Each number is 500 + 25 x the weight over its row's rms, rounded and kept within 0 to 999. Layers, rows and columns count from 0. Numbers have three digits each. The size before them is the row's rms in percent of the matrix's.

# q: layer 6 attention query, 256x256, rms 0.124, rows 153-159,184-190, columns 128-255
# k: layer 6 attention key, 128x256, rms 0.115, rows 88-94, columns 128-255
q184 126:549512503471523487531441484522539503459518538456526547478510524536528501510531496515527522498523505523453505519487520545477513498525492521518536562543494524507468462492478496476482506537465487523459519501488508503511498501452526514421484533447467520450503471512544502502473523506490528500449529523501498489537517516474504436486504488470463549518547506486526446527481509502520519519508
k88 128:463539508511511499480500510459517480512496514481507501488473479507501500472526464491571476528474495518501531501489473519508519494507549505535541601502526499485518500478517494477485451503514495503473547474472533473540543535484496494432535529436495493487517436526519480482521474516495522509448498518453544482507508473521522499478479518519523491536531488477504508510481484489500494507462
q153 119:510521505515506483511528525535512451492509503486482477478482498540467503493444492529537477492551481513498489499515490489497473515506469504466507501506485496527525518509482504519470497479478534508521539499509491504514453485481484504510478513467477527469515483536527475493534500545500503498525494529503491512502522528485486475464471473502499496491510557514536479482526521440523524518569
q185 122:519518494483525487505506506509500448498515503499466477485503506543476512489445495555518477517551447481499476516529512502496483497527451502465475503491466538533515505510471513508460510472476532498497500487508496517540467472476495466513486492487478526500514485539519495484490505528516526498517473521521483512476534554511478481460480467518496541534489531521542493481528523432521499505544
k89 122:536548443476493485539499491496525464489510519486509500471549491516498544502494505513492531532509492475491488551495456510474478463515482531477553514497517489494491485525534494478519497507454556472512501503511512479528470555479518503545470459530485510508520502515514517498542485482532533496495469501485497515488513501477501500497525529499472555475495484533489443470460498492537507496465
q154 118:474532479480481504479516503467475479489493509500514451507530512496512525532502497523492547473472494480548488491500507505502480490546441484508522512494495525491471482516481511518507479454512464553466504470502509496502503504521489439477536483495495475541477486468489530489471489489522508487420503514513490483482485567494449479491503487547535497481524527543503503509488451518466492504467
q186 117:461549486514474486483531517491494480506484510500521465487521521504522518560500513526480538485494511456566476476492500515518494471509426483529528491500485476507456495506487530500520486492493468559478511483491520487475505540505489454493520489485506481523488482467511491498500457496526512487461498517523468487485474563521440475480494467544511498491521542526501482519508433523476488495467
k90 121:468464522530525508532492532460497501472489476492487467513545490504524461469491443507492494478479466503494481513517515493539498499497472456513517506527518462487524490507491523505470473516450519488511462544481490453502490512477464491517483541475483453478482514509472517512455520488528476512498479522502483480479521580489513486487476523488494452521530513487483567487478501540502516505488
q155 129:510542499497473535500475461476487502495508462548534521526467513467540541474510475525464522504440510498554464510534524511484502465542489469502468494499464517479503473501498510502489513470506447494498471498518462512491516460505511486490467483503489477484501522498513532475460498515486514505470509520502525502467496540514461512510550519533499535497494442463540498454508482517485520479480
q187 122:514554514502484505483498478488488507495515462542552523499452495491520547478476495530475529543463499529524472514531519505475504466531489495476463498499461476490501496501517518501490528481488455481499500470536477509486496478498509505484454486503477493439512525499525540501508517504495521475505471522480502503490504552524490506516535488547498531482505464450533455459483459481500525485471
k91 135:522469486518481502505500509512537481508455502554473499451493542516478474478507497504480468491481476463502474491494542487513483473502480518465503489495514523541539518510483511516508532491477514456528506519508450439489514465497545505526543542469479483539502566495551510522474540521505495490499498501531508505510529514504527534496513464483517507526461500473503510473478496499522516469534
q156 110:496487484540526509484496465476507506495520506495487514508487544514490501521478488466543529511524533511485522503496495494487487548511520500493527497543519510470529470534462471486474469463504496527505521514526522509520505558502501520468444464510543463485489534506518510522398494464510518474491467447521488477468474484442523526512485495515497483484463460479528476480530485510514485493482
q188 121:477512508529544534503463506493541524489507521477486537506484538498488521493472492476532524507480535543506517532472509521487464542486543506499510478565518475476509524534468477513445464467493482513531512486525500469492488563498533508475446471498536472491494536477555496508426485485503512483486481432504506501490470483456515511531487491497498504482454443477522474484532493533494474478504
k92 122:529504517492455479491496490500490503499507470532493498504494466501521494518493476522533453477539498518495493479495478530491473477509485475506527427470488494511523516465475496478469444486481504514515512512480482461520507513538497471526474524507498473467448487494524515492498471491550515445450529482478515539540474502480458501454476495468448475472491553540522469488474574526524521459486
q157 110:552523498526475508484498512491515482504491476471476512452478525484458486506476492511523482531485525530501502471481522531533523485490486517507492564490471484502487523457500474492445489490501486487519496482520546523492518513487501508517459506480542510522491495503487483517485536499496538491536450497513512522509533507490537486480506501490511510529521551461537475502506489496494518466532
q189 125:514514503521475492483482522489481478474487486469496535469484510496463479501484519518500491534431512525507495485491534530512516521486483505525483576497481477503459513422501501504456486493501463499523494522521550504491541517498496516528469507464557511490499496500512493496523544493510531500519462519512486506509487518499518504494518520490513512521503532493525455498506496519486533492537
k93 125:463532513496470513497514481484513485489484455540519474487504491502487487528457464533532511514474502460494522494480520457487529518520502523493526528525501470517468468500538461460494495508504500444476510497497545549507520492485475509519501521528493513512445468501511503527527500552478485556485531458494491517508468456513536501471457521513538480481538523502497505508502536468453525517502
q158 116:498516541473527494526485489485459517520504496494506506508532498496477471505500508556529511513492513505481503489508455493475487499516485491495487492451513488498464464517486476520483523518499506474454525512522486507517499471478532503554523485477489502489491516491517519569482521496546503408526509467477465506474446518494491516513546548495492519537519500481542506515501503529503508521511
q190 125:490508528491537482532512486477478529495505513521488509517506507529484473477491512582514502517515507498508494486518476487479478514518503505509495515475508491480448456496527480477481528516474494490474518505490500518511494484476519492545523489484484513495498511493515516580479491493514501451563498468514505541486462521505522524518554520506477548536482490483546504515478479505510522520516
k94 127:477525530505515485527488491482518524536503510493493537510534482524542518498471542520545472487462512469530475480518502480481512547517509508516483500492465461502476452485519449501540504519456497525477495522513497496469450538503497467519487539519522470496561533495480545449510501477481499523502498542523494513509466477448470527467515521480474490473491492508473445489477499475529487476468
q159 105:416495472498529498495515488526530460453499498513419486517529530508496525494525497443531462499460458475510498495504485506426520496496508460490487513517545471475522428501495519500521514514529485474528518506522489517511500510509536487504488500458470491502540501509503496512478546512485514516517439537535537501451473470500501451520458491509531510504499484492535528517534474530539471478480